Weights of a small transformer language model.
Size: 12 layers, width 192, 9 heads of 32 (1 for keys and values), MLP 512 SwiGLU, vocabulary 32000, 17.3M parameters.
Architecture: RMSNorm before each block, rotary positions, no biases in attention or MLP, untied embeddings.
Training: a variant of Adam for these matrices, 13523 steps.
Each number is 128 + 32 x the weight over its row's rms, rounded and kept within 0 to 255. Layers, rows and columns count from 0. Numbers have three digits each. The size before them is the row's rms in percent of the matrix's.

# k: layer 9 attention key, 32x192, rms 0.0752, rows 25-31, columns 0-47
# q: layer 9 attention query, 288x192, rms 0.0768, rows 26-31,58-63,90-95,122-127,154-159,186-191,218-223,250-255,282-287, columns 0-47
# v: layer 9 attention value, 32x192, rms 0.0672, rows 0-19, columns 0-47
# o: layer 9 attention output (transposed), 288x192, rms 0.0656, rows 0-19,32-51,64-83,96-115,128-147,160-178,192-210,224-242,256-274, columns 0-47
k25 126:126141174096114151152147108099103107164123076202138173112101115108139166125162154164114112190135145062187127217109217114127137128121176092133151
q26 085:077134109179118077119116111141109131109083122167092170127186171144158158129101167118165107109083147143196113168154150070117108131168146098135181
q58 109:112128113175116108104091113110137140105056102161165223094152139142077080122131185147163100142162087200123117124145111107122171146198165071151117
q90 074:147153106150146042134180086120164154181141109097150165138136120124155116092178143109185132166119121123150156141133095127149114177093242150157101
q122 083:102169128099194138140165100049158165080153099153130141125168138131153098070136136060146101132172123105156184125109149162140078163098157111156125
q154 090:121134110159102138149065170097143118164113089128191132108128108081096133141168153148116082177089114085154159164135137124075203145145121124116109
q186 091:178146164163188032106111077120128166137133094113079188159166166209082082139115114106123149141140113174112142134087175138127115152125119137191123
q218 140:128136117122115119140129106078103181126090078120151189076139191118087110112119162100125084221101139157129099174139143109127175155151175099104131
q250 087:090096136123145074114138058085132142138116095121153133144154114089066113033120144156174144104129143122154141118107132116138123125188146165131158
q282 145:108101109158132054126127127104165180109080077125110197109161168147077119098122181110127104149098123180126052153121105121144148156176170121135138
k26 119:111134103096103119120168106109119137136088108114172148109168132097125125140101081098146093226138155171191157092142103073158113155134137148200072
q27 086:162099118165113163152105094176147093101151128106085104149159165191090141190151134100095105128102147159142116125171142128171142096094133140085171
q59 111:146145121151120166122132135142085115142193141103080125105162221164144169157162118116049116149092148145093113134113109149167136058106068162129150
q91 095:140218140152200112129168120123126121116134124113158116144137164131127166101177156107096093140098162122132083107135110126105113062103158138121148
q123 088:119125106150196108120098091114114131122199156083118135111187195119153108104121180080063155113130133115116114093130130108199141134124099103128153
q155 099:126116149130158090100129135145151166106198157103162147158165194153092111169111129134073165117144138167131084114062139127196177122142066101167148
q187 085:129190161117141183091105130117090092117160148152101158116124138130141147230168184119135110112121102128135112111146082146139134110104075139175182
q219 169:118157110119126147139138181135132116157183172074081118141187163128135138161165139109095131099077111133119105092121146163161159026132100125098151
q251 096:110145174092163094106135137114114103132147135124124176163124166208141115185134115096055154137165115131110116110129130145146143095127051136152121
q283 186:139159106146120163155149151128136114137182170083087127149162166136134124155160140148104176082082106152111114114135120177158147025116066144110139
k27 133:124137128134131146146122162108124114147137115110143125138140134137123182146181136117101093200118100143124145138129166147136095095156104142102166
q28 086:111114096103076141109102144139078112149189153110076130116124162096185143096176131167155126083133139132109158109117100146116100053164095158079140
q60 126:120225086099143129132090169143102106149145201097108060124143110126162118088130112120135139132087121141106130058099077161079121105144135191104125
q92 076:087160151123146088129070149108112117157148132069136188157110116146131140108130078120127109154184135138162160123115118156188093087130125191117130
q124 084:204186139135105147172086139094085143155121191154207129146168120082124104097099118065085179150167136085204148108105121118159114130146125136119199
q156 101:134150096142098063177137117174151159108133176068115115173185127104087126123104099138080163080181159112121099070104077143090091120204123176177154
q188 099:201050145122111151115138170078139139185182188029103105137192203151111140141050116108114156148116149152099173094109060123086164112151158158135163
q220 172:107152094124118124173127142128106106133147171052099083157175147129148160110129101139075166138126163182144126075105054166087070073150133209129153
q252 082:136031125083114122100128140094197163095121114083111138130184186154123153151139104117139151176125151133087149121158156108173172152140126159084178
q284 161:141146084146149127171146172154116128145114169079098082140185134143142113125133106140086167125125129176109073044113049176075085057128131197130111
k28 125:122171129116122131149102115128068090168158183138135146147124146134188200113138162121080175122099147179184123086125096255082106028140110150099144
q29 094:102141122133116150160150142135113084172171215137108131166156140170152141214139109081131129134130097147098112168134145169099193109110117112136134
q61 109:150181117141101119162134108118103083119170116155092096168118124148163157166118200141135116105116151102099074160172142137095113071132138098139112
q93 078:024153124180140140143124123105107205153134098098118109071127108143122144143113133107137167159143102198153116156105102174090178092114187098132122
q125 082:123116116155078192146123152089079161129119101154199108085096089147142142195108163153126133196168151129137058147104108121105178138085136103113111
q157 094:133144092131174131112178101114109141130169102199086115081112142173110139111140159113147100147122110129090076180189187130123101129098127132102102
q189 096:085144171170169128213176129151121164115105161152130132152111124137126103128099176098117108129151111166160055164156181157099146127103169104092100
q221 142:137160086139105139164149169111126105075163122136133091117121054177134133114116164158149120168148134154130089137119124137116127099135165151106122
q253 109:111161097176110198147124154065043122178125163193129134127143074090148127133077168170110100142147073107115137159121110127040196135057158119092073
q285 134:141161055157063153168150200134066103087165123157166110086130081132161165115136186204151113127133155122116102161154137114109083091144138144116118
k29 121:121110118157098132132204123084150181082104032107169111097126139114161143119150170137069163201137227100193057140169139136136134088103134180158133
q30 099:201082138034062140129143094126109137083099131141119157144078125117177145049136078146064106145139151124133174123151112131098089116152109157114144
q62 111:148169096118157079170148148116104148137037132125099120114159139114135079105109092116116185133146092179110090074108071195111150119143137205145099
q94 078:105177104087125098114077146159105164103141158167111094162097150121148151101164111166124191099131175158093130071153107116093176168186111164146175
q126 081:087153072133102095109166166152138097126102085171138102126060129103106159105127135159121149117112115131114105106124178158082131137168136152078128
q158 100:168094124030077153162173176122083092136136133112096108129088192164183169136154092155132131148055143177126131093127139120115091075157148168097142
q190 111:144116080081157132177118166137084138117124145069116130188151158151140139048161131180092166145118150109099108105103110134052082134192107190126109
q222 137:132177115119157199201179149146098143144071162112087117092127147162144112095129111154161193139118095149108142092130077199076094117141156206096076
q254 084:169124072157173136124151138186146166072108161180160167156097107134103064119166146107129164137140116109101095073128114137108099130174168138155076
q286 127:132150113076098125173163171178097126142102126075053118115145159145164159092129091163132166109122136160110143082120084142117070134170129233097110
k30 118:071152160121148095150123151112132127160071178128124121122111146126151090107125101150143121186123103182120102131131094216119079120148176180083119
q31 095:189096142152149129118161100114153105126114123141175156105140147209134115174128071135123143146140136151080145136189156132110134186122142123142102
q63 116:139099168138120173191108152103198111154110100134130096122136147109164173184104114125138117151118147138121136182184167179103114091092134106079143
q95 088:113069196141104153146128109150134130135098093055104141168142141120147160152101114120157134132190160123113136140130141126139110098165159178141132
q127 084:123128146170104135130130165108141163157102104126167086116121184144171165147114137099184161182087115034078106171160156117072162136101128124084116
q159 084:172100153106127155120079138121174187145066093129142115204047108136116127137129119111157123170122109176163145118231138129074121100089176161079127
q191 104:135130128114072184123102186094159093140102118159153114122079106134105168142108135151112084182138134122083102153211161117147122127116163165088136
q223 145:150164146124188194168122136105177163073114089119158126131149134127158114164140198135130104151136136105111061182172173148079123118081152132081120
q255 095:142150163175151174112158175107117153122072105124115086120120074089167083160130147126146097107179126112170131166184163121082150166093117158081078
q287 155:095154166121165174180127155091160155110085105180141124107137123116168094187156138099130080209147126128121088168191171171058128126132122130098114
k31 118:125075125092171108131120129117124162138096128092178074081183120124148125145138168107153153122129156107073136144104161219121179146108119099141162
v0 095:054135170067151188107126147097076127107100169152117090106127151133154088098131073135079065095111136111116071096075138111067123080134100117062090
o0 089:110171136118073131150139131138099141150156103130208135140160117109069079139164118142182206099052074128127159108165172141198115172097123085102142
o32 090:095123162196138155165152163108177145134092093075120166122124120124107129147101136089164149162124210144131137121142186100136197179050115126112095
o64 107:169093145107180101152128048106108108121100123132135109121133132111104099134125113165075095096128034190107132137108136236163114119187115132084149
o96 103:109104106114152101130167062094087077153128188116099140112166173138029102042120075167097146095128046150131136169153132137161085173160141077109157
o128 102:121114104120053151167103159177040139141129091117118137134128143166160149126127157142079112146121189134094122159117142080096160110085159073189094
o160 087:163083126092138146127156065105096101135067103102128120077194140143106137141098139149123092127096087086113133108069162139200135148191096106112154
o192 113:139156135186076148110089138162128121125166073096124112149134103138103146172116192117188141144118207098129115154107121072169136095091100094131090
o224 089:095166155083125117116135088116044159163134167136151081119165173097124106110143086117143173090137108127102150090090137209071107151140092092141069
o256 095:173114121210055077135085153181119103082123092109141190134132114106117143136082181132165128130135213100154158145162148070145180082142172089130159
v1 096:074090134093139083111134085161148177147092110138127124128082138128181109136082135124125087108134109156159164149144118128122118182132097157201140
o1 097:101103115153118156158076177168188144148083090092103127123150130094087145161074121134090145151159102133130117133108149100115143165137086161180159
o33 092:084103111079082215142117123106198103143107088073127126155132190174148122156115112142129126140102012161096131149052113173145164177134111128113119
o65 082:047130145151117127092205082116164131089150104139153101106127134082107127104095166143151114095103188152158157121164138026089166074048140112090075
o97 098:079182134140081175149133128049140166123175139132092088151126153078096091113108133125123137069142157139163193140139127102060165098115078122077105
o129 103:151113138169202134118119105103123130117200150103110126148169164098117093133121151121108126117205167153126113093162164119140106074141104186134148
o161 099:071122169144160087105118062123150142138052112102093099102124181133142110120088166144088171090102125155142119164145121117092211119117056145145189
o193 113:165074129123216144167100124167096130145107174118095112116135145128117095152152131098151111187106113150075109091141129165185099095104122136172144
o225 084:115147115080138085118161165168121109171102085074057122114101118108124105077054138138116128166156119167158145113123124148126078107126165121131085
o257 110:169125110148183090109053094128124146106130139145130126152110122136143123128140122122177059132104095166062114115076159148134132100132112159137145
v2 104:094136045105115081123141095094122104134131119149137062177131146039105093118098139092101129111091132127145162107116169158095082118167122111141073
o2 110:073094111110121153140108164134166105158119148079090114182071176072121143155119096130095147111197135177108078104147164121063181066139104166159130
o34 084:159167161046128065103127100142103082140068145135116132163068184098125121118127080133123119062154126182111080138123138102138159052065129101117106
o66 094:095126099112097067148153087131078129125106144140133147130146119082106162159111129146069144098128172188129041054152119255111077065164139111142133
o98 105:137143099112125096122125104098122162106142125074134047134135128106129135186146156161118115122158176191123114078147115029110121031156107113182104
o130 082:116132151149122141162112149089170127148152205137108158075151120181169071102167184083075176105108164130169140121133129087121140121099153091127157
o162 101:099071092097107144142088074118135119124124151081099093125093180091102134140174173142053108099106114141070106082122229131120103106163107103156149
o194 131:122094153121092109095110181111151093112119150142102119112161140091111124116136129179167124138078130113069120169133120169169166157104102126059062
o226 092:132093048145103150128179153103150179094115164137113147134083113100169110095135136077098071090140139137110117137185125124084167060086140146140123
o258 108:084121141121136129103140166146133054154114130125117154088115127111067112127149109201178104171097124127105173168059128170171149151167126145063133
v3 099:109168170186140139100154141173079092119114136175149190100128186119098121097159155090115190115114144064083113122144136116128072162150176135158122
o3 100:140112150098149107095163145137112135080152119151118092147182134152109129139140079099157108115095110147140139075120165209154145131146131164109125
o35 099:107080136106128057119196105164158170096142160131057070128137091101191090165102074098153182103155053092102146171110115222139164161088101118138172
o67 082:149199190153144152155145128119089148122140137147187123093139136147107127128127164163151184152046096150124154141163093040146110138157129135165149
o99 102:137129128186153105099134139147088180102130135142185162122062092204071097135128110165128102149093116058087104107122099170092109146138141203174071
o131 092:109177165139166114083120126151127132114156098150189094131172122173093074127051073153158129178139102120099094143131036245105115140125110179133050
o163 094:100181127156163100169160142161077181139100133156181181184173168103082108093135125093134204189069137101142125115214137183162120152128109168168142
o195 117:163111122066120118158124131089111048149129173144078079162179098076129130123106104143067152147178158139150148143119111154129135118093109123084129
o227 105:133130133183137194196147168100120109089145125142171128150146153176128133155172162128117160178096084109143110112145095162120169156129076144135113
o259 110:141114139074122084107107083074153115127133141082128108209176143070154107140122082107093150171177137119101132182184132180124112118151154127083146
v4 105:097121147091075121115192159099176076160121098105086117147073153111129179136149076043107161128132112114150118099153103108095133098080166105112083
o4 108:129081102113114134137153199133125117115127101091112123130058136145123131180139130148094067186172093163103096121097162141125153129145053111159125
o36 105:107102124110097156125174163105115166136091083094078044100077135074137185126157175179144126138129113133070144147126169130118154142105107141113089
o68 086:157112120091110146068108185115147137167111073059119117100137092129088086142119062127140072141132070118126125146090115100101139168101109093110137
o100 088:205131160094140122131094198078185147128161144122125116127067117150085123143167074129185102138136129072068152147090155114108114134094166127140097
o132 099:140145132144144109207132089156095104102119192139147192141177154117129153144098128155134129102129134113140166131156126119111104175118114128093137
o164 101:095111196117128129114148185154156104138098092098076084106093124152106142164136132105127116149121168187134073129137113109130213145103127107120086
o196 108:120173122141155109199100055088063091135100182156171146137152145141145122133098154140075145148128175141124084123129160098118096127142069142114165
o228 129:114155084110086126154159153095077114127156095112154097169132143133174138147149157078045129151140118203141150115151150116114128103130110069151157
o260 111:074178122165155118179133080082026060117145134160181195147136146099101090137106132140121115137149109130162122126090157161105141123162123138143135
v5 099:138146094171097164139178080142097073114101061106118149058098176097067128127140142142120143091152127137133137118145198154129167153117100202144117
o5 093:119132103175096166156113159118116143133123148155135105174165104081103049099138130141120168097146123079166136120109144114079109170122111123097164
o37 100:159158121149064140134097154112126116175153120139112121094100125107116131130208074164104104091118118092084120147115109155073125101166146106139147
o69 097:112089143152091071116149109138164148185118151111203098142144189153085148130147100138182120140147095146132088108171082225162099084150099128125176
o101 099:135181124175115112098161150120155139134109090113162147134176156179089087157116130124144160152097138168164058128127113156175113215110121175088127
o133 096:124176183135128101080169102121120142115101148129151145184143154103114097153107097163117112093137098132126098117156094176123142058160109180119141
o165 086:171079132205126112114096084133136095161146142142130136111094163095041110126187077105151122091136131149125091105136135192115036106178150190088144
o197 112:154072145121090050129125156109084094092132134158100186129089115131152086097138159155126077016150132179164115114176153089123137055201166081132105
o229 102:115131131158094221143114140164155135163159126138198125105117130109093076150139080119159127171088109070083103125111092138102156163082175189162084
o261 119:168070153093114103142112101128066091096143134134103120146095132109152109111142153128124116096178115139118108115160160096078105076168145120137063
v6 097:129142098138107167178126101139143156110148102110079132133126109117162143121138143170119082125179126125096143142102100133067090108125076143117064
o6 135:108124156185081069137163121090165154151129133086125164126180116052115068097113166138148196091149140099139198141171097117115164158100143118129166
o38 087:086151149134126136147104097076122134169143094129122105106145145121123080119180156108132082158098114138094114127157112179116127084121171125146172
o70 101:119231077103133118107148107128104118151110136131134104062146088063132159136151145165076117078089255119115142175115136122104084110100114147163158
o102 076:076176074153096124138138114118148139123087134106133123070162065056087103130128164132131171068111139123151156107095115086117115118142089109135111
o134 089:130111112143125191164211118156138151162136163075144114149120162114092117145082114090124177152171062121205121149098146148132117189150114135107110
o166 075:128149128130117130128130127053166120086154136159101170142114127110156090103120158118110059145178170125163193154126095093101118066160114132100113
o198 085:125089112148171116133130078108120121150118151141133196141101129166109146095105115075179136179082080117155047162120132142169140178133160131186118
o230 095:115135148160098130111147101118110174128160153101122112122134122089102137104106142151164176125158128063106154173089145196071104145096143142087060
o262 105:167154158104204122133119092104164111117084144160155184140088147196131118145117148065146082134128125153155097168112138103113131102173143155172143
v7 098:170167068095134146133110114146105131105201171138156178146127108140103107147083102138144119151186131159108136076143121164076153123124140085095129
o7 102:129112123119142093111108014092095107154102173118149162095127125156133111066104168127114118104140125093130147155081135098094119113102144125232148
o39 087:163137131118171154090093112081080151109149161114192131118117088157131172122183140155073100077090163098115056142140156141125082088047135118154129
o71 094:130146076174060194154145090107097142163136156156126102126113116109081139129141164162128180170109133104163095112149123155069112069068153130107110
o103 104:123171131183093159140141125151126086099113129106174120103131125089161132125122164136104142160128186136140156117135146118089150115055118129103100
o135 094:096142131127186078172066146146121165159210143087120143120138160136149090132121108084116148146120074158116149108127135209108149133148156065140152
o167 091:100121089109129169139113114076120119058187149155187128088096085092084129090131168151147126151163096073124111114124145170096086130135125141130102
o199 115:123100186131169127108103141113143173166105090167118128100109132177135134137115063183158101081127064121108098149129116164112148117079126156145133
o231 091:186069083134097079100105110167133088145109118100180168117138132085104153106136137079170102109131155083123173123103110158100107125135171099167166
o263 092:093107154095203146111131149109123158132140107180101126118131140168100128183084092198104161112090048145130073094098098165137154121153130158099149
v8 095:112064144098131125109203166169153117120142129143114098116119123141152100119127107082151154165103123116119151105149182121119114124050083101135126
o8 091:145122088136136111134159088126090155144145136169192147127111146110122145121153137067099122149096099148164123098177138137124093121123134139207167
o40 089:124095092132152128126159097159109197082126100177181126158167162099092077096192109125098124169098059081133168103147180188115083149145159081139117
o72 077:152102132139138132175093171164168127113112145151150111181092092110202101158115073116170110176110030110139119168092144127115197117117118133141078
o104 099:123140138106070141171137196138170122185130109136175130140105113112172121101144120113193152153102135110103085136161144089106162107089140092129094
o136 108:097192107118118135172159125170097133123104114076041132122201074079078071094098071133158195087154131148132181111151080168123078104152120096126098
o168 097:152073143129147113126162152175186102110113117185162092101135135062151125135206151127084164177111121144133091099153171168139156090064105106152122
o200 116:146136102120131098085142078109056128125145145152120131129130123109077088116110109138070176136127139092122127073144147175142066089176154149166178
o232 104:116231117125173132154129129172095134142136134177170116144142169171151082112072132089108107159149109157153121095079124138057104088129098133147101
o264 097:141133116128118115071103110136108093118149122138154129115112118153050161131166120134044134124156123138094130062135118082168098079174160103178148
v9 100:130148085148082174097149167111142138090149148159123121135113112115114127068117083118132117125117118043145139103137119137148110118139122140163167
o9 088:135169105161131086187104095150126100158148131118089107143145135159130121125152139091055054092110078226133113118147157130169127063137146073112192
o41 086:117136111088113140106142110098101115134079098142142132062084136103123127053113055150123065163145095142116100161168089202084154141099177125110152
o73 088:176138171114116063106095083106116153095157145166114165132109117163160129110116106163130152101144155109038170139129129172149100149231130152164165
o105 102:107087167089131076146103095141163113123121176144101150146125116142156159100120103149106145110102109125130173139146169177214075065193094084107192
o137 092:107200112162086136123115144109145129131133154112132176123158153065103101133072109145145110160120089054147123154107085198053168141115142138144103
o169 101:152155101124120109109095098150128122117178131175103120148124105129161115114127102127095090116132071143128088112114131178163105075178165110151167
o201 126:111134129141127118125103144146138135125083133086144158127144139140080116114148152096088161142167164117110082141139116161082182158063204109116085
o233 107:109160115128131102119148094179108118137122167117090101148149100121171149156096089159123091098144088113166159141113156199135090040172106146159207
o265 104:138157151146134141123143149131145126136092148137101113072144156105083130106127098086142172148171146127127080113125100165067147181084161129115047
v10 100:093093055081132186186182059097114099153075149105138166114132101124128089133106123192103144086165134098143068162083095132183127109143101181137125
o10 100:152102135112109116149109155146088100100144135104103110144173099142129125125096144150094132100149139106091145156103102172174107136102158150127120
o42 092:115127165170140116115115148110136098104137233089110159152130127136134125110142152061065160101128125101137160176148167150115084209110134208117148
o74 089:088109121112155147141176080164119081101074124056112132114104103097089131169108158194107220121089082170132081113152137068145088115127180121147131
o106 094:141136074167134172119148152186109074150148132116167098122087116150105116172085172153095153110072142134189109073153091089147094061111095141134120
o138 098:195135140138134113126158161101117144123146089157088071104220175104129110107174123110098148176124128161087162111193131099180118121129047067077100
o170 094:112108139084172119162170040117064073143089142036140132145100113119124109117117172128105164113158104132163118137127128145151092123156106168131149
o202 114:190125134147138071125141173123153156136148185150114142097153137069142120086188135039156086151163115101170152212158154105178133158116128115107099
o234 107:166076072146122145135098154149186100102108123119080110157087083108124140104125138143122138081117114139094200164141093165121090121081165124120207
o266 113:211116148097153105100146135098136152113167177158086116116155150100123101140167147081087102180139122103150094125144143090177118139143123085064108
v11 097:129092185188163121166158194140085106193132127101148121130181099099157137084059141069124148134102128121104147135122159132104107102116105087183091
o11 103:157135134128116100112105095131127070132092130140160119087078113123065143135112152126065070085145165100093152146093079056091125122093106149144164
o43 103:101141077165126166088189084103083077115096159052118073111136117139122128140128180132078097073148148159107146155124147166130125104061166125137191
o75 081:157128080143054148125088209174188121125120117092166143151173155104083120100109112158133094130138084076118140112140189171122113088114152102107117
o107 086:155138145102108108163144152099137115118063130066155197144070100105165160113139123117109132160094128142073143151091108141108166136159144148056059
o139 088:108205137092207129186142101132115118144098138136181179164126139119150114120153133123170144159122103106165114125143127191074134211151151137137090
o171 092:179105127130123132194113169145105079156095117101114096132120108084095114135096169106128104149102132128090155139145193146192078075079070074120119
o203 118:099094129087197117078190138169136161127141105118086092126132187108117133168161119139144140105133120141075089160122131156136149123112118141132172
o235 092:154145110171133138086137128163078079100112109116208162114131110162076120136155155121134062070128139052117129114068069100074145202138150144142130
o267 114:103076113102174064082177094122171161156110147146091084213121151083130177175155114115129123061111124156126141121161155103168172128120086143147160
v12 097:096108191138105121111100094100127162143114093164112184102137093123133118096081077136091131130128125137090139124175130109204125136088095157158131
o12 103:197226132170120079122094113085109146123133123113154165109203101083174085081090101109063078056148121126137130111132087120138133094123146102129134
o44 099:126146118168109136145166130084140122123179154091079130133171140154114100112107119083095092069129132192104144111099120141168111098141189106065167
o76 105:108115087134122174133105083201131098134115163155134119083118129093083171126127153180057181145146032142178089110159160041110081131150133118130075
o108 091:125157094139111134115034109115118088144145103210128126063148086056160162071123159152146138154153139087128110114119117174138095148103151086109079
o140 100:156106153121134162139134109184150143117097116138095164106096135133100095135094131153179173130150110108080130127179090136100119128114099141120107
o172 094:151112111153137174167080074129160160085143094149149133131167106101104125089107103135091099131137121147074086095157146105163144087153130129112128
o204 102:110135134135183171209144157171078144118144126040120128174102168194101073107126105070181079175149086149149078132071157184134114048140150109123163
o236 083:127142125173132098136075164101172135136099128130130100179104121135139145122106117150050103078133109115084133167145054040104159123044091116129111
o268 097:134118170119164161180126112142133184154134094078152143136123165212144093117154118110116123181172097134138083104190208136120149027124115075111152
v13 111:147101096129129150154137142193113141140090122155147123190093073086100128112147107129136134095181134080153121130170185138151102115137108084143118
o13 118:123107133110098120128111123140138163170084123110127126132153177091150119157121119189165146140169114125125155156142130125090181068156136083129162
o45 098:126114137108128154156163170169103195121154188157149105132221153087101169159131083112104156168122150089156144079157130125180144098127104122122130
o77 096:117086123159132120144116153147112098172115154133072090074125152047096138115140158141057138101065135071168103086179128126091116108106151061141113
o109 094:149110164118133053133068082171170105161124132130107127151103151105126158091147126060084152100142105110119131091159154095112167079147094112153196
o141 115:136184166127151105151153146116114133120145083147201163147171092160185154122171183118156065100106140140113122125077119124154120123125118131158142
o173 096:139114065114071128126074167145166138121086093133129119132129121120079162152100091159145111149196131113119049129141168151117107072156125112099110
o205 119:058181161120078186151181181109109098111158109087148126100212099199149143154115083074155118122157103124081143115101086148183087135122229172110135
o237 093:151077129126094069129094116179165138156142096149157096138121184129114148105102100171118151145135122116152117125141151134120105091129109126159164
o269 117:076159123172124162127111117074139084057135062139122149122158062200124127127124092117152085159119173078063163133059105161211114198107176158100078
v14 095:128099163179200144109101113148111171125141103107096157169169139197117147117144071115129190154106140124134144122166092135097174105131144145150090
o14 097:126141167122145085094139122164113095145101110119123129170047128151089133171147101172164114097166137160085148088188131043103154075164140140215107
o46 093:105136154146116166150170120129118107068106148120177174164083162106112139074140128126144079110133115123101141150199147114146121093135120155185116
o78 078:113102133186131096107059166160125096048202152163168139135146179130155132060152094099130127139176107126127106159188104173122170151112092170113115
o110 089:094100143194078101104104166164105142039127136134173107170170112118109092103142095126109158103142175074128139143198107107108105121135095147145125
o142 106:063130153103120165166141149142142114117135108082137117131147145132033108095120123141127127106119168078155090107096133113175098140124105163094079
o174 090:123178184179112130097097102152091082101117136180111091147111131115175096120146076104158126130118160148138110118188106048073149092176138165159101
o206 115:140125139085126151155139113144085111145132105140105140095070135104160121121132120178150076092117116173137073159110135095119105037087158106155115
o238 096:121108121092154049072096081164125072111120077124124122149133141147091101123106128125161160098176145100138131077108134118131080101215162092187146
o270 121:139096136121152101156126115128137126107104130132099151053086125147129134155163113129146084077160156179130103136092109111133112072129165113165109
v15 102:129179145109132175141117118130127137138132205105171102126112087088140166125135136067111159110126130136139140115135161147154155152099134138147096
o15 094:129167156149139156136155146128101086109138143128091131145181114208176123116109164172109153206144149121146095149121126146095120113097136207109103
o47 089:114100103167148151124141096139122123102144129156199146064171100131152101174120097132179160137164182105087137087148111121123080144116113123126080
o79 087:067140203101161145171166102077117154136068159130110134127132139094099042084106130100116062163106095191105108169163094146103165147096174125133133
o111 094:106122148084158148143131130099132193111100156109095124147078138127098077123144102081072099143129081148159118137162113153123162137096180140139097
o143 100:068138072140144107146067107130106072143170202092116132162149144101083143154166128154080128076208174139100127122092133112071074103161137136142157
o175 085:107154172115080158140172106084108118107169171135141115070099095136213100138078126134173134203127135134196111151139073110100128170104151190130123
o207 143:177116088185096112078079146136130088130157095152145139075147148170177129154132120165169120132106100147047158117138101110090133139104125112140134
o239 101:098170115107132157189099164151112117116097134115150154161155123134139102128091082119111150124173136084189081131101160134184093123155150145149160
o271 116:129087103149057123112151147149131048121135133087099129114150137124196150121118168174160132108096139170077110089134095099063141135101115150207115
v16 102:065070105110130103068120041124089118123174158153125100138067143131116136131176097148043087153123138148153109146160185131111106117153116184147082
o16 099:110058107117136162140081073127167200142128163119127137128102108073091166141106099175213161165181168112110123174151157126097190122130129161126132
o48 103:066094172103157160133146133174182136132116176078124080145159107114179136125127106156206167179123066103093161121107161132166200151134123141085159
o80 114:115067132108107073123131084200120127081051144101061115156093179134062134120125115143152186150147041155131116119180184130103100172136151153082112
o112 090:100109067137126082075116108118147132132094057117086129150112181074116107133174146120111103085145167157066145163160150136077133104090121082143032
o144 083:148132097169159159106147177090125168102139092102101141166159126122202160151112136104175097053136135115138150133137122107113142201144085145147107
o176 104:093076116086177076117137033143109137147061164117078109126099135166106134117104121145151147176137182193162143120165172092138147132128119122148177
o208 106:083198117151101143124183163066073122131150124201133080153123143119180095145114116113140154121129141087126097152133149103154113173133143087134103
o240 082:085136097194140126147106135115166130116118178119058168162203075097091136104177100153103171138144161111160174157158166108094114203144114128119082
o272 113:140161075080162151153186130093110147123124125149137115182110147155130075133086144098154155089105121117180107119136124141145103113231117131152199
v17 096:115072175092055084103188125157154092147085140093119075111097154155129147159092093091148140105113116116110149165159133134147159179136079102098123
o17 116:152159145173079113111153119133165117145096139130103147104108069108130091101115148106154100082096138096126141104162060160035141147097167131100145
o49 099:175113128170095127146132137101114066089074134154080200167111149139130103115111135084139082085075115155155115081147126094101115113126167178093110
o81 079:079084114133142194130130124102206135152160116121148150179141155164144091117063108135169109110147180138118112109109102102132173211109087190094153
o113 095:142137121074134098112154104122132126160148185138139174099106108086073160149138080187141127076128138150121173115085094109160111145131104200158122
o145 089:128129156191102153149169181188091120139171178144171166145115112123117183145138188175091155096127105058146142128083159146141146131112164155115181
o177 093:125144146119110137138154155094173127101124104157116125158102150131141139108074120149162089118118159152092137135182085159050157204107088144110125
o209 124:138148142163193127157125189099102040128182118110130123149099172153101122109136164109061140145062098141149119124102197126117133124148177128104135
o241 083:077123143105112090155157082189089129154151190137143194180102117137133161115147069143101176099131152139109151187174117100115123175155160165145152
o273 101:136148142134134155208193170108117080116205120112128114198146125159155136114127202128098122138091080143086066183080165164125139084134161101088167
v18 101:132146138128139123132075117194139136161124091143133195140139132130108121154103161136128085071145126110158133130128181104144175087117111109108129
o18 101:102102116116143193131089165160096090095089091140123091122093123109074160152141115170160110131110142110139086132131109138052127142105082130159137
o50 091:104123099098132149103150138144116093149049112144147137084083123111123100119078131094137138040163150150184055142139129094084125169138133077124035
o82 101:134119140131169098085047178084156101120161133080115129093159144162135146107115090117121098146161122125116208104102102117129205173126112111146137
o114 097:120072168142125064131079086110095118103164172125083152102113153162144143130145161147067101150138091069091142128125124163129075159170121177147195
o146 100:127151166115140160091077128165109063164175134160162122121075150215128132218112168158091066109103166126066074124121153098107122130136109172161139
o178 094:087129124119139110113012186103132126120096059120147154058105152144076124150125114136143108089149115085127143151141078132100175149140101114186145
o210 122:098187186111102155095143168130137103133097170162118107091111135072089126126107046114110100130123170126146087151139121101065155105127118135097069
o242 084:097179097111177110125150032173085138126139162138131114099205090134172129141068184190082192150107169137143109062122108125175077185144084163154143
o274 092:072114134127096161141133152123159114135141135158143117113090140062058105132074075151145093115098149104182127143163157127088141096166117109151114
v19 099:147189133158118123127096176157087122151125113127139118170121097053129081099126160079121125081181125195147116111129117140134138136130141110157132
o19 107:156117162114105150125095120108111116134076093137099128075128119124130132126154109075228140210112097127149103171121138082143194206122108124097130
o51 091:209126141124145098083126080081146158158119091127108106117104122079117069133112115157120094094193100154132105105159189073128152130179067092122145
o83 093:090135091178136160165081101100087145146132133155114154111129110126118133126164130177122102077144104157110071126125136076097080116141199109175064
o115 096:097161123173122184146069053127158113149153119163132157183079106132115153132152127120168112154100151092101095181126088120076070123122122149101093
o147 087:092167137088122160166106143178067070113185113182136131108108128249131133124068113112111134152126108130082093188085084123134068077144165122159147